Weights of a small transformer language model.
Training: a variant of Adam for these matrices, 769M tokens, 11730 steps.
Each number is 500 + 50 x the weight over the matrix's rms, rounded and kept within 0 to 999. Layers, rows and columns count from 0. Numbers have three digits each.

# layer 10 attention value, 640x640, rms 0.0443, rows 179-334, columns 360-399
554544534500530614581454538491499455504547528500473483546453510473577477597507605498516641582506477552475459512453490405
482538508467486518591536597437521523534509519443458495498531475438432457447541564572474627554546487428550546561557450545
513466558496556502497458454455572504463437489558478528472509568484452538529546448468490474543497507520470528515407557554
503486537504452511594481510504546509516525530471528519485468509471481479511514455444483603545456549526534468467492444540
438424517464449549477585549443466544570500454482537485457535575550508469414474493557554606446562452492554504540530492522
519512594490487457455435496510478490566445594462483519526456531449505426498535517497520444584524560478490497479470528537
517562448472470433469463464615519471437498474479500555463458526492396518524501456467476422485506491516478494531463531448
473465490429499534537500494470508484493494486498443453459494534510487445553526522547481524514576538495583510529575445567
468427489540531528556439511592494555475470436539479469540513437438559547569449488596427490487548571403507395445489483528
548588541551416549434496502503479446531430480549500545458500467439496516482506502522520443504439500564454510489496534494
520530493504547484497534543535478544567486405512518524508502511517514490577521423521532516430502557555552498480492550550
490483498450445462469487477524529485522534619497465434543568518414435506526608511477525519502523573522517598591576557481
467513493592521484469518504484518495431513463509445565507579498417559448521575490481517424412490518565506495503507570531
519494455594484482455488567526506532547505461492463534458566470499463527449451547511445450512464509511424530499524452497
570410471553551577537513528539576494511466517539520503440549502508559518535556501545536460467495540555527495460484520501
507550497419457522459556479538509579593536537453580497384438529458534569467453403556501504405523603515553475491554476423
441550495563478547472493518479530524426443550446530493541531475516411502552500585510540436452464510561566503559469470501
520439497515525543542495482601463460390553471572489497522621532559460488562509595468458529529502456514479480477466411451
499528450497487497476533506528524513507509521481495469472393460437464503482502432495500505370511487527500514441528568484
459422484542528508470390456547513556456521510579478535574512552500529497532456507471516522409482511544527460448574520460
489500581434592570499499497466492486539519453591465493590525497498472459471639484502476459547506461524536494543497502538
525459492453529467521541516488477471520453496527532436464450442575483440530456478484442526500510439559455515497477527524
441491548477523565505480505504529539465505466536574551513481510498569479528474450499567521442511464558424494472439501503
525482586498561432483461473529517480468537495475601583499458616467507502526528437543565472453496422484542547533446476514
510549459449521546427536567469484429410516539445501439543448452541413557493525456536536564480580473546473438477531517480
472492514531530461503488451528477525469497490520417520561558574504412495463560476526524427454471542452494463612505533497
464478462466544503490523497509433471477484468610529448629465489525492532497411558520388495456442536411606473479469428547
458507564431463537434466508512580517502528389547528545430518581436525543484477446494512505547422551474479479470522483459
502466518545473488472519443537438441515538395546447551547594480582471466553568532541483479467523552514500457456542491509
491489596442440439450417480527468415472536502604489523582574602541537526532478549501450498443500487500571542471454475467
559494461492467510410512514535528440550497555458477475509503487450482434571484458436453441427506465479500565501599548486
527505510490557561447484481463531516520441499462479520537551489458490466422442452413510532586502482471457566491556556573
491549414484461484485507519534445510480527489501361533531542461506468517491590495586454458500436402523523529535442575530
446508496543460565486451527540528564484481477495553626475496538530555445490519408475410423551555505518483463477421482484
488607491439435480492436433511442445473473514459525541576545514525526522458468500534545476506502514558470464529484499516
518564510412504483493444446506546531517461483490520583429462553538501553468548435507513469519454535585535463531536530532
452578544625481533581524492550544518449401468491441547524443555494580522518560406459460500503479479484429486489430556504
498488508505534476519557473485569531541427509540499533463521545438440512503494493590554480482457475511526535528526535418
463472516478486492459502460470467511465482527565370533456544525554503459499534511595535470585447449484523481519475457520
542503462494409487452470477482553595493415438542458479472508549405502480468555485446558483602492524487543559540483424483
549502510460434472576549550525528550445452495511444530538613480453375507484579456554546498572581454408540487508493445391
511527544579558567470493497486509450478530530460541489560437446474474496435449453438485519423519526467487517455449521456
551458492551588476463476529569566479439538562498575478571439493492564537460547461493486473478560494548470532558496439463
518516469468453433557413465524506501487514517494478557569499484554486546514423565560570526567467507507417492570450524510
517441532518566512481533469554505492510511471419438504587514458494398597507487469481495492488468538508533476475514419545
517485514448548512552438483404442550529566488399498476526534540454455388505477590464573494516557458435569534528497532520
579533461540534448529462516495532531501607516499495447537524587522480505541473510437483503467543485458630529498482397519
409511485496569461509520449537476477535575544465573488475515515539502413504515475492511501472369509576523535563535556572
518537535494469478520519482594479499462438580546422462483457520491616524524427544503503455527542563444582470479571474565
476469444548480523576536506499499485517564435450403560505514466442582507485494481524509528498420470459465525497490483536
450494459481476499526531514519441550443540411524489452503516460555463562540531541497499510503471507490472532493553535466
511529596544445438482439440496457510473522563520429539513500529459522546489450494420540466567433437511453452503554551483
514548491506500411522483537512528467574520550421545490445497471446496457486500536414400545506532550548519545427549528493
510465592488499447471448478451449507436540481532556515488496477446544452565515476509551485579492473483401547546535502508
441451506428552547508558506537516529586410565503529509541436502469515448417494532578497503509451463534420494545522483472
460508512449437446463603574445416404513512532519572560412556427477459524545475518525433436446464611452486500491538520504
500433518526488438503468578471449467463481494504449512512503465472464456468500475397512392521514548535515540509467424571
494428502528451452477446548396482505500521473493510471485481454487525528479538564497525403514455528565536479500480505532
510427439456400538486508439409534512577532519500502405453492434509589536572448479447554494421510575490510576467555455479
516498497387441446435517512555544500519479549485571561487512471486420526535467513541551518507506450499449531571595450518
489538499429530528523534459531471493490478522465457481554453519407455476423447503547451497496492491535515459522447453503
471474535549466549479492520611517490483494478510500491488450501516449523457478623401554601539560515535493465489478501449
515463542491448622442464455417498501525558495481559538574494508437590369453499477510470478513519559504493460511508529567
487491514469477514448557438469574475520567460551495493453453477425533461507517452523475470514484608517520453434498459476
514427473523493491564453449543551482485506501559505492470509498469535533569524527510487511486500488518502523550522486538
565441473492547514506541500430463515553583555437524450500500448413511544480403548510519529466458558419507509548564520514
516486561507457534517476504489499522423561476496391556422484484430542538577464492496546585493469548531446492400516489525
536503507505493489477556501429504489499411488494559512436549519573501495482600428467487586520522436560517584583520520508
509499465516517441484457510488511532535538511472468549529538513522564464433436491388518491478627502467537439434481553572
478499522499580531567446418475567486465485537572508520476506560520567449514473508479559435512567434551452528560505516499
510618486477431519515500528454508552513489520505466499386530484483478564518507440602473403534430503502515524585508487487
502484431537541574576552469475515488507476448474448482420500506472516557591540496581472465522510512490456563475474532479
447482468508423496509617554471432503508556543468449497383539404508436529500552515557574473467531533424496511365428543475
504523497535514554606580492444500578491512534523500502421426472518549403424468402587469532480542484510470444494468560524
438549495541480500522481454539528558516515511462485480481443492540489538519455440543513534516467484486458473531468556582
486482482589474469494517431535442478518455545499488432468530526509458436533525427528507437558490491393577490537581513405
530536452510455491429396418506506519518388487375552471522527526581515423470522530536452537442536543423529486539463517550
572522544546381533515533525487502555517530507546470515479481528531491472451449553510533550471475487532520536521481491534
519473612497483500449483538507436514569491400568451546432498559511514500475538477500550480521588487452555486486456453533
461554513463529466542464494524424477492465528537498519435495446575406549530433471537564471549479477527554453459552461547
474481535526536511513420552493527508514492503415459550475532511462458482472494530608516479486529488506535554473508498478
590504553521537513525420443491478528490475515557422570496451529490532524480495433608522475548472505409517465506538556472
509462427618511515532521516531436478484507406625436536513452432400510524510503487549483463486480541438588528482515513566
471535553438445463477540524447548537529567507431497504554491489489452463527543508544483484490502522527536535525530531496
483410535459562524484478518546478506456485562471548430463518496445577444489518494522535525510513510538474497446497549475
524536518431498485409501537484523478530508464460509485451512556566555456521505532557490452478512442466510534422442454487
506492522538543544517507477513497446450523522497588472487450531530483459536496443498518494459486536493440453506474444498
466536566548467518555449432495574547469511438505536487474479426540471512580437566459498545488508536559483536461475465518
515488461551549512521408462536476498539483456473401469504501557461523511581510448465487495417469500459476496479540541587
492499495501492527520487474519540499540479464523507447409466470560457492503513538470559489495483494459435485426491458534
550478559514433584511537465522556505561469547507496518525451570483435484411524537503584436496486451554485510526546393523
534487469584490531488545476561478475441452562481488594420543479558524535451585528547466464518497502456501517518500446514
545493484525467467469505502488532528478581564430501506476476544545488518464469581549455522472488495467552436486488520453
561448566485494456488493477443460541453483486554465425529459548471486559531494499498467529571539412476500502540555567452
546512438531500480479459471475518489481517482441510477552516456514501534532479465397516525527460520466497490506478547509
461519442584459538378512480468524484517490470402517438464541548575535491496479645490540505411446481531500497472471509516
437505567572472499480416459618475571525516413513489459515495598447450502534542490492517569466538521495466535512468511415
549497550397501523494519518472466453435558488503574505463479559523515544470515509532460505510510493454484495511550508502
501505425524494597492508460499475483489483486557474490501490507504517468589502628464493510410417477487468470630497521478
514501507529574535466473526513527515554491504500422469529455511458482473551494440559515463471553463521501492509554468519
522515500492499438491537474506466450506476491495529496464511530539523471531480463538505481571504539430508521491482481551
540477509426471480480484562519473486576479580508461583531498499468537471515530466515482486421512391491556520489498540506
513497468483536494467544466536460441469498518512479536532493454490482507521435477471525525583452479509507539553501509533
553476426533424491511515412473524514499466522473566462486526538448489547548473470481556462544515439533507416475511521564
531491453522456515486447437561469549457449476439541511505499485500420479469483507494509502474523515487452544471527491599
505479491501506449547494473531500444495483455504524451492478493485466443513531446509454436446494446429490494491517495547
516428483515571546568487468478457506518557483464546501464471521411464566533386424471463506487529523522394554429512546441
498475515489448428446521501536471460466513472471512493532506391462526506472482508469481471526418495462542507534477496514
444525502520540555416532530480485461534520509453530517517504563469458456576461537488396477530505562559500462452478461488
502478483478490525509522569571493474505515481472555479505492521513513532525531458482608453489562509595511498536539440488
498554507503537513544494502510504489487460503551549525494420431434516544508597459539518551446543523568539518527498434432
574510526491475508522465539450552499530494532565536579460499515450445521376545501487471543483565501452540519529508581490
489463456469466612541572535480514559499501479510504560530521465490559538503494495508564492434441546506476522506530535418
466563564513525488484475476477462442489411466478582521553493451462528503500487473458493444505539461539417486556477540601
476535524491532476440515505540460530513631443473550439530493485563469513576556528544521554591522505501454551537512540587
484510550472476526526516515535524504499492525476520513480490507469490529509453550376488522492490531455470462403457531455
523546421461461449511445455505574466593469487482553520453518563485517499468583438585502514449554507530448507534524428470
501557471538512472519522529612470532463505546481467476451537443518475554550472575430466513458523467514482516555497429415
511504555457416500569507546459518504490518628499521625457531404532509437542474532596498471493484506484493500544495523504
537529488471525514477513495575455509511559482526545535509509527561451503512518592577464516516500515427459540484505523489
466465472560478586464445472557456468486486467443500491530521465481448468466430570500544459508543502448536425521479501535
461458559465546504550478498502493566496488511491462483509510503547479466518506512461535552490542509552505520509557491540
485512527498488461440497509458481479500563481459537448508515527527448466506556548554477508466574578539491494556515504504
536488467453483557560583456480541473493497529509465513436441564479525496485449453580471506522428534526581459465462486494
464514495549407468525467511539530465471534496540560555489509553520502470487482465504555473615549481502497443467432453443
583566471504409506498534547471477502509461489495431502468557495567504534454501495562485496469536474493519527493514475562
439512479476415512537499515428517509432484479450466472466487491525583480430441564499476544560529563558465484478506478584
565426493450443435487481466405554553517549520491471479465455481453455498506447479571481498537569525509521501455501493512
529439410490511423437547507560528530555555439504513515470439499547500470509544499460474421433532439551410539435501516480
536462488434443533491481452489582490431511543505440491463535492622569527516507516455453545539470573448517486531488552451
511475454471523487528496536555528438499548490518536518437490532541522531470498566546494556527505467442455503508447483483
470555549488445534528558545514511454448501434575416529496513566475573438524466492497513453559533526541489548431419498578
468560507482540576597446511592545546475547567512553462501494498507504558448465548530479541596465494514504543544457520463
434487533512536549506505458485492476472386539523465504519508485528502522475457473471450511473490468441535500524506532535
528460535445531480539531472520458460438507521398512452464514424480521467427512456486534534489490538477448468466437429431
496515520563500395490488527525480469416539528488512493493533438518471500510456482454491474520436476494468511500519426466
433538499493497404531520539560561489511524453561473498539554537512530503509523465547498518446428528536490481484449409504
500505534450517506516549461462544489509517497508466550495584526526465530554537508549525497612534492474454494459488477484
534483440456546470473615478522464468499591456544564514464506453513450537430579465426463447474480378430481495509509546518
513479508466527547495549515403527540555503551513531446526500490523439463471490458540455436552587531537503480452522476450
543564487502360510508518491530498485510467477490517468531524545519465474502473516544484503509503563425515512536470550484
460470493458383518494480472496554514569616463486372445481395624571484484561467452461564479407506475463416486477482486428
410522453400504543650590528520472505512440446563489527499540404458478518528489516524606466462467465528483541565514524481
496452485419403443509468464498537386539507488499585504551533450456540494523437498454380532551606505517493434526516483515
445467518554466544486354481551460487453499566503540475515440569530577487560457480469564593551530566457503459531364612604
462518447583564429483454495408464408608530552473425498415440514578514414579570509461451482463505466564473427564410436416
493548506548581541587395524499472402499578551440485467463473453569516532473520438490519522471561518541395542517550626416
447497493620517682485599422521533516469511479456579440519539496469513492519464487565357533560498442536427431511452504502
496574368530489484541442535534534513504480466554438581531585398527544516478415594499519508479537464467581492553502556566
432567545417481450497478517435418556541586561463600466568515551404477516457466544543394453495522590568516543522532412546
519589436566512512445482545491552512404346572453432464561461437510553475489473548488441487634454550509512549524484477516
447531506457523503438468427455446507496540518506582301515478512429542439439417576565420549512527471609428531513480515441
522450406488538430426525442522542413508517463506501426514514534510409421542500533423520549618506515528472535592555378522
439547440516560558468549502487410544483487565420534459534402490358475509512482498530522549528510496561434519460360499589
437396444580584419535502564528465538530547437357448400460504409481528487532587494539400573488560458497533483475521579581
478492492445530487497534489527495435472381594478432456464490606474500576490485437495359618581486558501533453512404434507